Each number is 128 + 24 x the weight over its row's rms, rounded and kept within 0 to 255. Layers, rows and columns count from 0. Numbers have three digits each. The size before them is the row's rms in percent of the matrix's.

# layer 4 attention key, 96x384, rms 0.083, rows 52-63, columns 64-127
103:122134160127101138153101171136192136195095107158146099140077124129149112125118157166078122142147154133186112094151132098103089137137144130115085094155144120109122158098149099112092149109119105
102:116127114132073117131117128152139128154132126131179103089118101164148066070142098130150123088120121106127094115143139103158099148109074124128082088078129120130161132116143063134088143067169167
111:102189114198130128117152150152095155133123136148138145105156109168135144160108097134150113067133084182127150108133148165138137146151138057103129105155147122129128144153118123168092169103152156
106:132138158152158142137104132129145141109145134098150127101148145083182087137140105079115129082105115142123148137159119156086072151123110180133104140102138121177107151156115147175153160133115111
105:134132105169107128140138089130115136123091161095136138141127190132132156140093137143122139130148121145125117086099137149090117158156136171114115139144093151136167128129159074140139134116131121
112:079197116115132125142160117130089158145144136142119112072168102132140153152116150086186180128137078112126128151126124168133098108149124096135122122134127117113149138117090128120174104108151172
109:151143122131098085167110107126110138158115127111126134114149126132098122103105164058140113121164136138122100129137137097110114174126109123149116092140126115150077126134087148113142110106155112
104:139101130124132112107174124124205092124119137123130117155123129073142139100118124150133126117176113113152136132104134110150137106087103160151158181145135122125130093140141142098144123112129116
108:122135138139131150153118121148070161121141130113144146127084087170134126123123105148112142118104161134125144122136162162145139127108125149140159105129127112157124094157148127137107132124097144
113:169135087128122098105135079134115132132111155090101131116140122078131118129130130148176125121107104136111115138139120092102149083171117133146126139072123131146166111130135137170098125143111165
116:153102151123130143111117144129105130114131088086168139151127147127136113083138125166109164122119115121157072100128125083115148121137102147105190137150147069109158136155156140137082073128107135
103:133121111138098108102133130105128135164102116130125159135135155117142102116088123114128134135131110118162131090144172103146089118144181122143160190128142112143119147165110145143103154145153142
# layer 4 attention query, 384x384, rms 0.0851, rows 149-159,181-191,213-223,245-255, columns 64-127
084:107171135097147128153077148129122116143122103126129116130104149127139080122184143129105158156094134123174134137165134179123117126135118163080104122155119118152145142120146139123126138154134157
082:134116154085100153151172158147125104130133149128101094109133156131149129121119127108083165121132103153205130139137108128157086140129111128187118103102167124120129113156125092141093150133160154
081:143100160129137148183192131155174128136133160149132101139113146137122112144114079175131174112102121091145115174124119136143132142162127100106103121133095162123120118103117160122168119126111158
091:122113118150157111114150050099109125121122137145117115073121128126120137122140099113104104154126128128119105114085146162121119034143119131142154144139133094157130126098106129107211138138150147
089:173081100097132142127157124127117138118128142111159125165152117143092104136078128126132121109081145123144127160111097164145133138120150100156127126146104124128124168101122134129115110080116103
088:159117163133073108151123124113153139159110155131133125148125118114165138125170145105135165142168111095143142085102129108122112161123143134122103139155124147107135135104138139129131115127141135
092:107136130145131141146164121097120103133127140114128091129149107139159112142119126132066132105147101098165159139124144127112120136121178194141133103167143130083154118151177139132113140144172126
089:132113172111149074116118128122121117142102076161136078117164130124127139121115131119106116139099118094128129092117142121119087169102137125117162162078120110092183141123140117113105144155126108
091:143122133132127112164129098146125105171131123140110125135152175132119115132124157138098085167098122088152141155151091152163095133149121140146098158116107180135153121163152109105111075085108158
088:131076152121154109147155085137088172113131133136076131122154151128174146170101155144126126099122102075138119154129100145143099136108128170116126143095106137166120100125074133129140161127159119
098:108134127125086085176099146099132133150101091117147142111161132125116160130037103123130139116076155115086138129155102128124208156124140135128161132145152145069193139144198147094115140110145119
102:148160124126153097102199105161096146104128150148125107117151118095070149133121110121102153172116109128105132126099098117150149126153145120198121127124128160127100103131101128110119168130113146
101:143149134121120127063137111112157169129174141123136107157119154094122107107127144129099089098112130072085103099123098109124148105129162130113129180175113119119102145144124144113132157117079148
103:077156149090101122138116159150129139135120100136160181130155150183119104087112104128130137108151142133085105144195147096147137142108141118113078102170100168116110085151120135147159098131099133
113:152114155093184119115115113112085100161151115123126088107117074103129138146103125146134069144108104117102121148174124102094154120130134091112140078135124130090129176153091147125105097118094124
114:128148131148115074109139169103101160123160159132129112142096134119116102152109093125114098125102159125165153145137110135117152165086123152177136159141111130123127166149143135114179158119090130
106:181124149125177163173113163135101153120157127147107131141145097154123106157115143084103135094141115133123096084130147114125154142102141150135145127123168125136163125106128121139153120108051120
111:101172152104138138128125115126141093167080120103067155136081083111152181130101120127144101116111124106103169156164112168113121142138119098139128093139102141153103148122114128142175154140104111
102:120129055113109135159121146141128085121129142129105116115137122074102166136108131163122099115135141126119106124150109105068112098161118145112138134115113121144110111116042135102144149138111142
109:148141104109121168129111158112134103130149120121137081129144104139143136201111112151131148214158152121179160140117085110149147107116123119150150134122173135152101158103086112098104136109123097
103:119167127098141135085128095128146128117112116127121099123178094130117130150093124125078126112115171149138170147109135112132134154155135171135090137108081126118131128160142080147136157100155114
104:101157101087108147144129131127125189102165087107123143079126137099120089102091132146113152087117123128147149152098110127124145182110110163100129084114135127091125141121117137112111103099129141
118:124113137153127135155154173112095141120099174120128121128132132104096149107125095144056117141131115116160161182099132127159122133150129102161125120120101144120123100113156154136140155156153135
116:124102129158119107107120165130130141140166143140142098107084130142136100102126144112104109074135113134093136111124118104122162123175103123124112119117148128144112098100161097121137150105117121
110:114147103094130130120138129057127122132145090093127150110104100128079164151111097107093113129145129151063123128131085133152139162129128185119118097117156159115122128136111121124152118143130115
111:164089101158163152123127168142145107115177135119125154153133123148125176128148126123144075133161125179147107143118110134149172108118151114090113113144133128111150132129118120098143115139139095
110:102089131138105171125138110120109153111186143143138146102083123114139145131140120115107123113096138116128087137095105148126122168118144176140183101119139128143136115112154138114112175081097100
104:172119161165125152116099096121147124095139090127115096126115123122112122096141194084117124085154115134125148104132151138108130109118146120084146182147140144161137077101118147133160091149160130
112:122102155097112147155101102137086172117137091120148163120136141103153150137123104123149120094138128138116134150133116128095143128129115101119168175146110134117112077150132179159139148118173161
111:096109091180110093112122200129112085139167139132136119129127081114112161145129104148132123125137115147075125088148110099096134126125137120102085146089144164107087162119142164132103109171147111
117:117115146183112141108155152116139104083154117117133116122114144173100118156127139108117156153138171123114151124091122155148107084103135127147087143155152131124099128128114064177116100106114091
125:129118065113106137095147121096137137118169159099136095137131120125128156108101103102086174134159144130089146162128143141113099144128118111194153144147111117168131119142153127160144132149127103
121:114108150084128130082112045125127127117118113138105104094140105140095091133136080144171160113152135101112128133122124108097118181124125131141136120097150133170131086164118123168151140108086128
111:111150113147153147106134137145148098111145119154129094128116058143101100153161133144147143177164125140139082177145094098119142116172140123141108153118143119107144130138104147130115118148132132
093:116139132098163145112107130132168103125120125174174142124118136103106183133168112132128119171119096090085117089131134111128103108149110083126086113129120170159131118104126136099091164085156131
095:134108098103117102145126112070152111137108079117125146072131115067130121163118106161159131124166111137111127141131151161144135147160152145141117111106147165107115114107135134093135133100154164
092:084121095123125148120158156095103143162146135165135180128095100135147106142092117127137091093164114130082073140145118136074091112100085130139131101141117062149130166159115139083114109129115160
096:097123108085150083107107089167121152137148159112138146128133136154118118088132160090111124148118138164139126149114157136104116119119113079115172136137134149128110131066116120117141143119163110
084:068103128126156158114120176103129127108118170165140086137129103125129132077115121150153127105077124150156147127127119152169117100078125109143132106116123144129118166109136122171122146146181091
094:101121148156095113151114092148128140143163130141170122107178097121167116107090113112128136125127104153121153133136119090150165156106128141137127093140123120087128120149136138114099116113147095
092:123146129093148100116118178149165096143153109144136119088132113120164100179138095095142131157143136094138184158117121103135124120168111100180134088131106166112099118179068130089151096134179092
088:162109117089157088126146164153108137089145108127122119159121139128141162121095106142131162102108150105065132107124136136125120133170106108131162122122146145149125123110121153145151085137101108
098:144095094131158115150130136153140133131132125078154139109083103100124136125131162139122149137122087174126112125135123161099139148117132117103134105141141100131135113137122128123121124125114131
093:125142142144126127107157083103111082159142157166091156101144079121183103118130124162148141146098119086132114109147080133149166173133129120113114111149134085096171160154110100090120099087075149
# layer 4 attention value, 96x384, rms 0.0821, rows 32-63, columns 64-127
100:071118166151116113109127153089128111098131099105143151122139114106158098135099104089099078108116132116127125129119129070106138133094148130128147142122127128142066174162095105151072171122151101
102:151155150158126116103138096125121144144126111162101111143171111120130138111117168128120104134141119113128156107112150124155137114101153112096081140107140161116146108117130127147098130117167055
105:091118105140127103128140096126127118159154115088125129154103152098074130179167145175193120129123112144179157136156146133115137134143160102091141116117101086151110141084138142089123127141126119
101:138129110142151147134119125138134133123135138151151158114104127113124133164089157163111097129137149152103114070101146105162149148145091103164092126113142171156127160125142115124114075141142102
103:134137141118120121148146145101136139134142120157146148126114137096102109093140160172166089132091149130159128082148139167177140127169132128125106151130161115119137124126104161152181126126137106
114:168113129133151159139103125169119121157124141165089082149113089165131134146111141122119131137065159139126127125143106082137110130147177107117148116150136146112081142130121140145135183120105131
108:114139131123101150148118108121151151159122120096112088124089181115136149158116141186150079098133130087115134158155149109122150098144110130101148128145104111182129136125115083139130120154169141
102:147130128090149152091140151148172115137137119155108132142123083131165132113130112113093129150155036121141145132145154149139132142168132148111178162121083134147122202123127084120118103082134124
106:171134157110140123121117142110170139097122117092109163122097104113102135123130119113155122124141148142089148130109156112122130114090151117111116147150107152153138145136150146106117148081133090
106:138129160116101186099149110158123089149163118139129146128127128111100164167123133144109093115143104159154166128123107130155128088124117142121092152118118113102130141141119118118150112115120129
101:082141145097120122119139115105159124145126116147090119148100108139104092117134110156114125135151165134087132141088137141114117097083114169117153132147088119130108110105183160112118080140169106
098:144138141151106091089170112137110095121176131136129098109154154144138148148123133112118119114118153110115194106123153112137074173082104134134094136126139082090145103101162135196129134110140105
106:099106116166144131108163141118123126124095100144146141156162113145141155160118123074139136133108116130094129132113102131115123147129199132102152148133117128096193136171172129101146147107139130
106:175167097076111147114132105147115101120178106107111171153092117120136118124145128092115137145154119144183167111116106136143103117139151139126064144143072078102183124142105133168119131154110126
108:091134161110130154103132124105102168096142150140078129079140139125130125135156128129089083104123126148117137104127147107136149130099121148135156132130134166131142155141108146166064089136111111
097:081121081143129150122160147091136087139150162129131131136154063103153126117105135143093151133146116106142156168122126137135092137103164133123124114154180108097105139147141110111133133105130140
097:128139161162169108095148115139107138088105137109179141130122095139147157112138149113173150139110126115128145111119094100111132122145106164173123092164156172152133127100140098093084144141100082
100:135111140123136110085131130108130138152148159168126126103163108136107077127153135087126148119187183151103151138129118151173134172165120149115185127135123117137090119088083148114080129096114121
104:118170151131135135101111118122121111121150136120144132111140110130130151108129093132127142146120129097136081084096134109134155139136139110060089090100096105089107163141101129130163133144117116
110:130083124073091120157154130114117120144103142137107100105126145108117103129161107078139097129095101144130111135169139150136110140083109113112145092145112140175145124110148109121111128130149142
107:077133130125126135112180155124143138111064101130117139137133086144146112167108090157160176116165105118126125131140133121108115156148094155120136150144120111169131113139158103123172123109092119
106:095163113151099103154137121106082165187140135148133155141141128126099144072158151127149152143143126183136136137122109141114133085081106140104121106114164134103125101142162092109105132187152165
103:062101117167102131132135102140116121102144123132152145121090151130129158139184136156120153181120164127160165126129135134144093105102132140132173159114080161110129168136139110104144139136137089
101:119102131135120158150140128136105121118139098111126114117108109099112149091108110095138102119109138142058084152154137130120143160124084154161155162135077124141123148110123136119125114156137156
107:115146106098114114188108179099125104126091109100144152082136132126142151103125154127095114160119155100126100091137124130084112122096140147141138110160139127067099151108135128129113113092146089
101:136105165105123152140153109121113118133139150153074151125162117109151111158103118106147115135143149116140144104136133151102107139121092144119141147147166103101095109152137156130156119111134144
106:116174109108161150072143139170133119126108130176155090136110115150145130176116148122144120119168147160081069121148132127146097123133184107153170095150135145157098097169153137150129104153120112
104:116123106163138124109135150174114136099157129088131158154117133174116111156158111146158189106182121120162135084129132090085100124087122110118161178120105093149149116137137158149124079155163155
098:115122119166099110113144104110111154134144138106141110141117171123178146141169138107134148120137152103141134087130167118119119129082121119149102082127130146159133148078160113177154114154128147
102:152093140106151121105106106153096135136143133121132118115178098115111092166134137119156138142102088119109128087160094148124106107140128155117133163130116115135095130163152151139163123127106134
099:150095137101123147177155158127097119116171154145135158164150131087179166166094113136113133108165150150060116150141102137156105116099176148132106153095105108104105086159102129122137112189088106
101:099121097133106138104113111131110150128131127124144116181116104144109086114166140137115115134139135091146118121103138094141161125108157117118136098127114128066119169130076105186085137136156127
# layer 4 attention output (transposed), 384x384, rms 0.087, rows 128-222,224-254, columns 64-127
095:134134104151105102086155130194103120185125157139116118140152128180121141112148122104160145126118136126101095119136137117137168140137142186171124109136138116145150094151159175149138129121095124
100:125105127125089119089135127129136118084106166088105203131100146113101106109127122131094179141133108165128121146107096110147102098097150136130149166157111144111135126122102159122119094127103124
095:145091136101151138122120156132172164160134112106131113156130131115174111098091096123093135123100136099126173133149109151168160116120107154119164141145134117147163104174130104102086158169147117
100:104087081141117069128147096145097120145161106129138104117168132173125145112131116101186158090109159136112157131112145152166157098107147146100123142156144150116153096123142187098092135162101130
091:108175125153128120103111119168131129134105148105126147139110152153110138101141124121087165139138119133133125147118165092180072108129153191146132119127111096091118127161127104169101160126103122
105:127161127121131104108110158073110102126164097086142169091121137127122115109119087100152147092145150122155140109102163117138125156124138112120165104108152149097146103106112090123122141143152149
094:118140125182171115129133124159128099137123151144158080140138108147095130139142137085151132157118146149150128108139146139115137160113134130131100098124131088098157117104122151073114147146132169
102:103140155098078153200134164100091150181115145107131082135121130139099157089172104098139147151078176143100092102103115127093123132073136095129132089146127116107130108109138165108124124123100144
096:108116095144124154144137136144127107133097112149157118111146104137128141113174128127136109114119121169153168089141113154144119107168114166124127097126144122108163134111114121153137150152113136
092:137133125123106119085102128097099163087113161141124123121148118170125127160188138086171098149155160160108108110110134128144140128135142108099108093123117109143132070126172157093127122153149116
089:094103140160131117111154150111100151124119172148131104096148135079118099138093089096103159102145107128171126128156149112179124146166130076101098148143119155090144128114118098179120134129137158
099:144123114117185122136155133158141159133092154145103173173108125143093078099112144142109138141119111125134126136109112116082148149159157145128153113132136131146108115172113126096101136128079112
100:145162111084110146126094160143161148142162148096124107178135126088126146137116104159120118153144119148137148101150090112128142139140082189145116110152109109140092139133062088125103121121156108
100:095067166103134109124140116130181128116134148165171104096138156095142140145112137102144078095130123106080088092120125134100104076099096168134175115128138177135090159152085104129128107125165123
096:142154132141131129130098123160138109166156120136129149144159144117099152149085138158142103155158135162147136134129120113098095147151156106163120118133119095131107122091119077152145137146141163
109:216155138097145090141127138157124156119132105138125127124094171123112143091160176151147141117103161141147168121149155092166135133139112116113122160152115134147138103135109131123130145136146123
098:144120143109117106111091089144129132164142092114091137128093171138131127120147152117136110076113103158099156121179153148131148138201124132097171141148120143089119125115100153149174126100113131
095:130150124127132101123132102164120141084143127122140125158148149120122086123106102157115137151161150148139113101138166141135128115119169105116095124133147100140157138161154140090115096130148159
097:113109105131122120136170122110158127119166132136147139120096114146111098130151123106193095113144134102171157106159091200131127100115109100163192122150165132156146110136115127121126110134166142
098:157170124141126096101131122120117155077142108096108132200102114160138161147117152116133098132135125118122136132121127110129115134152147114126125144113183114120121125129130167128143121144118130
102:151127092119138133144075102099103143117175108148141174127107157127137103108174114124154128135127150139103114121156149116180135134103099122142107105121113164150135112106121136162096123120117132
102:102101156144129150145105087154152147092150119123120129122111135116144134132122154100119088087134131099133162127157164075089138145200150122126097145162099164154166167138113167150123138094134069
096:152129112140146096134164146105172165149173153108101116148125106100090105179127124113127110104113107155133107127111158172092126139171144094113134086082160129139108113126118124145131090140154119
097:122120158107144126091139087135128094137113135147095146083145123168157128124135122163159177124158105128168125095123119103153121154089119135057101076132143145129120151134168146129107130121135156
104:149148169113091158130088112122114121157109157113124125134060114102126116125136123136164143140132089119138163086103129100163145108160088128153095131109118124161150161152117123126140149122130111
099:125147091122141116098098122082138172143108119134172126107092098112120141129149096150129138103087109162117123127099103128139152088151138150161115128131099160133120166127130072101125142126109101
095:132092175211118157131133131115150163107135175102122151153129115162095122143110114134128105131118148116107134114124113094132124127110101163133108137125119122129108131114089126131153112139151113
089:142109115128112121118116165130130093136119167170111123179120151080126108127176148148099111156127140147108154118104145138144105155129136120155123122152137167126138113134118136125142138136120094
099:150150127122141092141149101071135158155109101166149126142092118115118123140100102125088119144127128122121124153138088124154149131156066100126166162153110116114145101163104126107106120105109113
096:127195127143085151112123154122134109129101139112104158160143131094120157135117105081086133129149118145115143126142163113101117125149106110116078120167142140114110109135144139133134165137090159
095:119152115121157152109128113126138098096117116138095116177083122152081162121178119132142123108095087107164165133121136118112073113133113089128187116128179144165147145116156081161145133136133109
096:126099142118166128132136120142165108159132101132156152060137148087116164109127124132118130149126129126098108116152095148161118093118104127206061140147139098127119101148133137134094159141154070
100:108135139133173136112123110071162149113117121132128164085131119121140138129088125145137088135109161141111110122123113130097155171091150153102129138109140151125152126110124118133165117125145133
089:078114127160111125149113123136145126134164145118143107147092125138137134145149145161127098061119134124127154157096139152138138094151104110121091120110158131185126151134158089120110153116106162
093:120151103110103147154158127127117166129150175116132119119156115093099119166127150086147176133150114146134096145113118078109089114153122119107120108146119166121136152088123129174187100119116172
099:139173116094130169139139157121122109103162137131141140163088124099128162126141149122121140159130105104093114101124067136116084133126144112103101145128105128146124151103114139144178120142149118
097:163095125111128182122115098129118115106149072168101130123138128141082091128148139126120130112093113157104122139128116109099113104093166077098134083123102128119134106092148106146126096136132142
090:127152126155105150130122122156144160171100146133124110143141114151096151152141153123124181154124144152118143119141143157111119120128128153124112152193117119151149163141131171116130122084124117
088:109111146132138118110126139094137133114187103103131143127051132148127166128128108139115121105159118093098124123083151162114125153121139111116127131133148157135093182156175105141143138134112101
103:137131122133147120081117090133163159104163112110090137134123107100187115141078099137114124130128102130145136150117078152111172151177122114158125158145135115143167127143156113137071164129115149
106:097178121090158122110100101122127107124138118120108110179077140123102110134114128117134084153151147103182133123078156112095136097116118090132112113133126170171115176129160108109126162089120106
104:111146092114085120117138149115088080116170153137109112153163112136112142139087126170159137140127149150151094136083121097118077073164144141149107117134125145119123152079144124152135121087128169
097:141126141095126113123127108088127103124153120157138128113148145174105143187135150090113119129141149134144135124086130149089134081107119134153138137122149093158137125120175153095108159091126146
096:100099134104088112126094131146103144127172103094146119111123149118122128139121138123160104116119089165166131128141162151149139117123125158128092143088119152135123134106169154159191141145151175
092:121114127111161062143132137150152153080164112137166104110102124167134105109113112126156098124144118099113095111116121141153139078097138129138116144138147167134162123086124142149144135129133154
096:082135098134158138135127139108107128093120104128126160179174132128131100143176083139121110136104104144101158132120117115104098149144084111082124150126154101128138112121106109155116164141140091
095:134103105184135146144169162121133117137102177108141119146143144129120143153126145117091132142096119127129135117145143151131103130121107171097122137152150121119145108119116138106137133147155113
090:161117158112113106179151139081072105107096109115142123133153093140106131138126107121128122152128112105122136141152139110095141140176144130163134140095167096140104093131115125097106166121137100
092:120160159051160149118145134123142098103135142147130143103125101109143154126147125152106141157097146128120144103078121167105124102136138104103155091119176108154154139101093084143081140119134123
095:168125140152099146112184128134150126124128136142117127122142127163107163103107119131111151083136108131108120145167144140126113156112100135112147179096107103117149114134097118086128161084115074
094:165129135075148148134118106104090133117135123124112141135147118125143157124155138146099141157102136157151102180123139107085141196147144137140106141093144141120112108105168122163087137115129124
096:143133083135121117136130125161146134141122198162104185123124109119153125120116112159082135128124165122151155134152105140131153120160098097142138111124106129087142129141113121114131117133141079
099:086097136145179153103169152148110148123116151093129097118126085166152106179102129148137173109131118093143092154130110180106146129134136121091130134064130124128127148151124105119133129149152157
096:164123121106154114153144155141129163142072108166137159131121133162126159088129147103124126132150089189143159131119164116118079098120118109149156112114154145093123100137133103153057125129128177
092:101143141100129148098114116090123088117107106109117131149126113135114122144154150110135119120127144104102147143098117116095147110094088095143120141149137125146129121154110143123105105135105155
093:142147130121137106138126146158122163086135149122078110097132103148129123117111131109126116171093135109103190103118129130104149125108124133150135123116145081151140112112108147182127103155104147
091:132174126151128155131153119118113122124146122117117103131144132118113150165129116150121151125131128124134116120116106181107132180104132108120131118125124133066145120104070101132153097149127143
095:147127135115129148132106073161114155123125124157086139196149105158146143119096117116127137129139146123146154068119143145125135149157160134134090137114149101127146101154164125141143118100138145
096:137143122098161138107113171123102122138101142110131132116100137088107115157113091086113152136112124113152131118127117124139144130176155149158195056092115135145063123158113138111135141110102122
095:116139136167118154124088104118131130117101102147114108125141130185106146124122106118091141117170126121144093100107128133143119102122146143128102110111118085125147158104154144117139124119113129
093:123093112110120103120125179129132131120142154127123132137123147097132085167132160122112115124092134143159118121123194177106135131084154134148090132086122127122098119130153100154116145140156150
085:124087135097155145137104098170164150141144130120158110120090151165104105114177133141113120152114138121135114148100136103111163155130166139177111140042132099131109145134159131115097109079123114
092:162098129106116137124090141129150157165110131152117100099133149151161109120105153117116125117150166141122126113099110145144117143101114139110088155160107099102126128159114134086118141135155141
087:113104097112101124120108062137098152111124132151117161161126139156137104133131135140126164136118103144152122114103175120086112154134123123106133150096156124122106142163114116155128111117096151
111:109098141105124153151138103101153099093119139126187097137106100104113109142131155097093123144163074156157125074158134132150114116195179126117166105122139157164134124081155066133108101119152123
107:087121135136168129176158149109117105144158121129118074162152125145147129130139089101153096135122121102115131176111124163107160158151142125144155145103111137112105145139182133121134157133146126
118:138118143096159108141116111124091095112086116138120163062159145160094134165094152114124126145162157079116101108099120109110107141190129116139140162106112106093124155125139181140112117118122111
105:173148158136145179124134138143142117125088140146146130081119149113106137105144169135093109128130104124133105159138168162090109106127154124125154155126131099137084121115116112109107154115144135
106:151060127116109092103132126147160159122137155104131158104125073093145137165143135096137104124127112134124100149164119149086175160155155115130181135133133122159132104116098166138127127097138165
117:123132131085126137133111112155117128157109153155142104128107133119118132154166163156132087115139104135111154166131103119122147133096152126121106161141138126176146134155151071132161061139155112
114:150136109105107105146113136073103133102099126133109176167167112115133155111138119098116139077132143149117127143106124127157123072193143108108155136150125162163119124140126076140122133138116100
102:122118134111170161109115083153123078117148132140091118159143100141143098170096173151125148087189137093129149161123129119163100090120141118108104138128095122102091109143141106119146156121146111
101:129120106096086109089121109149110131125150125112117164141128231137150116087092097148158148102108150110128074153118138117100121121104096133118091131132140107118100124136140153116120139139100138
118:155087149153134117152133136112144132187128117148148105122142132145133124080135123145125150177084072080112134107175162103100161120152087157153131115145127122106130152157123130143126094115139150
121:125179109098094106108050143144144096161115145109124198107153111139128174122129147159145122164117094119057088093125127097096155151152128146156116125136136090092131127150139153113115109134096135
117:137134168111122188120060124113174090154108101148153125119128089105188116152154104114133161153123092144117101126137092134103142092125119119097135127166162109119149123125098094182142098137137147
113:129128114145159106122122083078094154101155125191134077082130117164152142157122107113135165119108170088138123156118211124138106125140111117147141146116117187148113105124143129110146119145124102
118:172150153160097096128126144106106150124134102164113111105121109137123124112142154131151134125128120126136152186159091104132158149109123122143109137100124115147163105113153159129096104090126127
118:109130147099091124101102102120131154138116127115126128075144118153134130106141084123121146162116130096103092103108156145155074104118122083096078148120110128123139139102173136146115083103107159
112:108101182110116144133110126112089144139112149101152117102136073176146123170146099113092119147160122074114119141111085115120146103140119138142153090118123160172107138141129139107162096121141133
115:096147131149118156138140129145165130107112131154170128159168157133099154155145103106106163141135113170135128104126144142161121145103131104114137174165132080144138116127120144122105110134131103
113:153109139113114152138121135128108115136107172111080107096070103144117156142130134125149140133097127137149102128130099099106138126116097174126137137165110107141127119100128093174112142108105132
114:118140084137110106086115126162102151140094087116130096159157131154137143142127140138081128132111100161102092186091147077129120120105148157159121152141090151084116149134133147142168128113108124
120:100102124116141126080107170134120100129136161145147153096157145137114155112126073150129200128130147090145104123113149133140169113090088157168123106118118130134088153126153144113093112114108155
112:126158148146125141147180165198156104129083152165119137136150116127145141122130134112128106132126102136128127105098124144125128112118153100112111113131161121110108155094147101150159143099157136
116:126107119099138103160122160134136150130098128110147118158127115127134074145122096142124161178147155142140121129132122173127152177111124167124150125100128117127119141091124109131102126147112125
102:126124131101112160153124095160083111112101173135163165101119172152120135136121119134137182151162152081145109097142119102157134163136103152150134135162129110111101154155127146118142118087097117
115:143160089172151107111107151136120171136124104167142144165125092080116103145072135095096112118122115135149125166123097160119110069117125116122143153102159115073150087138081078108142100148151122
115:151138100120148120118139115150138147075139092118123086131147179155100122092159115094093113122122105136144061179150144104130123116127152115132125134098155164137112125148139183120121121135115151
112:169138158170119126126169159200128136137110103124067137111136114166081152119127159120098115155143111097142099110138155111109094118144114119138111148183107115102137124123109128154126106130117139
114:116134074094087121109119142138128105113134117097111127105156142127084108122136169091117143102158102109128144105152180154138138103090138114100125120096139148137147143127168137178084124150136089
104:132129144115156120160138141105132131115140112088124103135103179124107144148065121125155132131148119143115102129118127108116114148166125147105111134146146106111102128082117111079156151154133090
119:144145119120169146168121122159124092125186097114127093089185143138127146088120141180133156117137130100149144107105105113124142194124152134127105133094109142115142146063162110147168121112133130
105:109095137113119123149119140142120166123121145120100119110132152095183111094140115129165133154145135155169080136097111163174128162094123122135142172072109144137118147135107096127134097125125161
105:128136141166129143077130117137142135148101113114108102119143096123137106149105124112162178144150175156112084118161136134167152158145087165150093129119130126127139110139111148099088128158125155
100:150101153156135131150081134097098121125138101150119087150125152099110105135110106175113123118109107134152186146119110107156050147122136120096141122161141078102111137135096107136159143130120150
101:149134164108139112184071106120117134108132096175136162092184078140148137108139147159185140141110134145132156066147097100132149118099127120131108082158123109120127127149129105127138137120147159
090:111114148156105111114117124165126123076147112145131118102142111152141123113171101121142122164152147151128093093073138123146111162103119112126091096150181158154110106136096088144120130121116105
101:118133180106132120128084125114118184130135144100170111124109135108115112131101093164149132126115152143120140093170107097123166139136127128142135113121109071119122158109153102119137165117113134
100:110113105155103125161126120125118102156121103162136138131158111155115143135092093143155121139200121128120149118119137154088110140133095096123119156145115205108114167172156114079126140136144129
087:115134133157120115139169070121142102114147114121098141178156114113113107132130122125113112119117108109139103126127105133119119119177062144150065108109151114140137116131106153141103169148092151
101:169170119093098132112087133111113126147122156160146120152140109081138116149132168181129128136113141102133149096151106120114133159109144127152140153114124121122120108094153140140128086103125184
100:124156109133144094107089148136119128133091098172133113116086159111123128093153107122162134118114138132164131135149115139128149128131091169133093138132139151112123138155054149129139106170124086
110:150090151150106120138152157124122166153126168130114125124073119096163132119125163150108120132124149171084116128161127111081135162114114099124156153131128115117099114143103145142132069124195152
096:137141110103149138194150141116137140118111106115140159143132116100143118128148152127086129091118109131152139143156126164123164162146141089145184143094125127095100143149117062086125151128089123
097:135112112165165165167118118128157112102170100127115128165131112117129113109133168179146107098109177153135157152162083200096127149117130106145127122117124136167129153144099093099133125167125107
086:189142129102102145148120167124162131125131137083124145103152117148114171110097152128132094122135191137094089129129098132177091113157091101114176150097141153128108120115123168070088124150130141
095:112099141110122166107152117124124122163089129125094144112095112140105149130137172153092130127137140135126089157145098133151101103123119132092141103117149082123181138126133119119167113133118147
096:121152106104123169134080171122108156151069133139111116112098114103106173135105132147145144134101142161125126100158148077124193150140173121158159116100127156107092123135179115087101135103110146
095:104159125135134127123111092121125117079119129132182070158097095056130087144117116162116135129145113193109125115143113127136134155164108131135077108150113094099120117134152161108142134129149133
108:081118089135114139081119156162185139146128157116152121149091154090126122150129140113136082134109103133136084119163149160115083140144105111146154150076116158145178134105149114132136097104146131
092:157117139097133126156110098125118145104156119125120116113112123174146104128090127119112115154153180136161112159084107099128129123126164112214090100089085139101128141134130137110105142146120143
090:119114155143179116136101151100126094146136105110156124129129114093149119108140090140144128095091076131124140146107118104094106112131150090177125106108124129136105125123159144197154114154145123
100:124137124182132106142131109169115113142113147129127153101112128124096135082067154133122123127117169120099150136128132112163126150099116113085131156146127128171119103153150145122121115126114118
100:129098148102148126126067119116145087152150087151126102075214134115114139105105150100135126150106166138101127111123127120065129146096173114135103143128089122166162138138134129111157107133146094
103:158128143134131118129139127086117123159136131105103134177135112116099113129145155168124108158144159142148147123141107112152117107113149133126138164149127093140133142151106169085108075133118088
095:154131105088138133107115119139133076174150115130127100076159069131149113163143082146129131132126168128123141152137100156159183119163094089169102182113083111134099124081104132143146113123084129
102:165133144116120136191109139165080123126133114134096149132167123127149137102099132167138103152136142139135159136115158110115118107132171129074127131123139130100112142084143137147130149116118151
107:047153111127129155119134115137150154129141089094154152130123181102135128100141127109142119119096100111098113092144136130141133088128129117168139132157112165139105112134142099131147176101125080
114:111063125122131147144141121124122145136139105143102147134119145107138096101112141138140150109117190130121131120131111136111106161159133125125170155155135137133127121104097085156072093144151116
100:111139081091114148122090127119111087129130168081131119151137171156130136121085161157125142156141112125110132164113122135150108124104120129112133147094164114137116121101120156146130142127108160
105:104112139124120099121101139158133134091145105136105122127147098154175114117131117142151113136114107103135082160106142164149110164113118109146084127093080130130197087080125085128159166103129147
094:122125095111161104100139119090109136127101164156113148140119094110131135114109134121114144117099088104146136137134128163144116105148139119122122122130097156164122121183138137165128152155144157
099:104102188143150137089147135138130129131092083108125141118171119156170122136114128119140133085120138149111141121133069098096084098130137121147155110130160133131151127159108149105164130100119112
100:093133099119149139151128119130118113110144097113150135150139149184107140121130156063152133113130082121108145077083110114090103087130147105099104111134143151159143123150154129127122154148166080
093:109137179133129147127146106129138132125154105162156189132180174117131136104156118072125117160154094104137156138102156131098120114104156148107144130169101113155096129102106120147150124145149152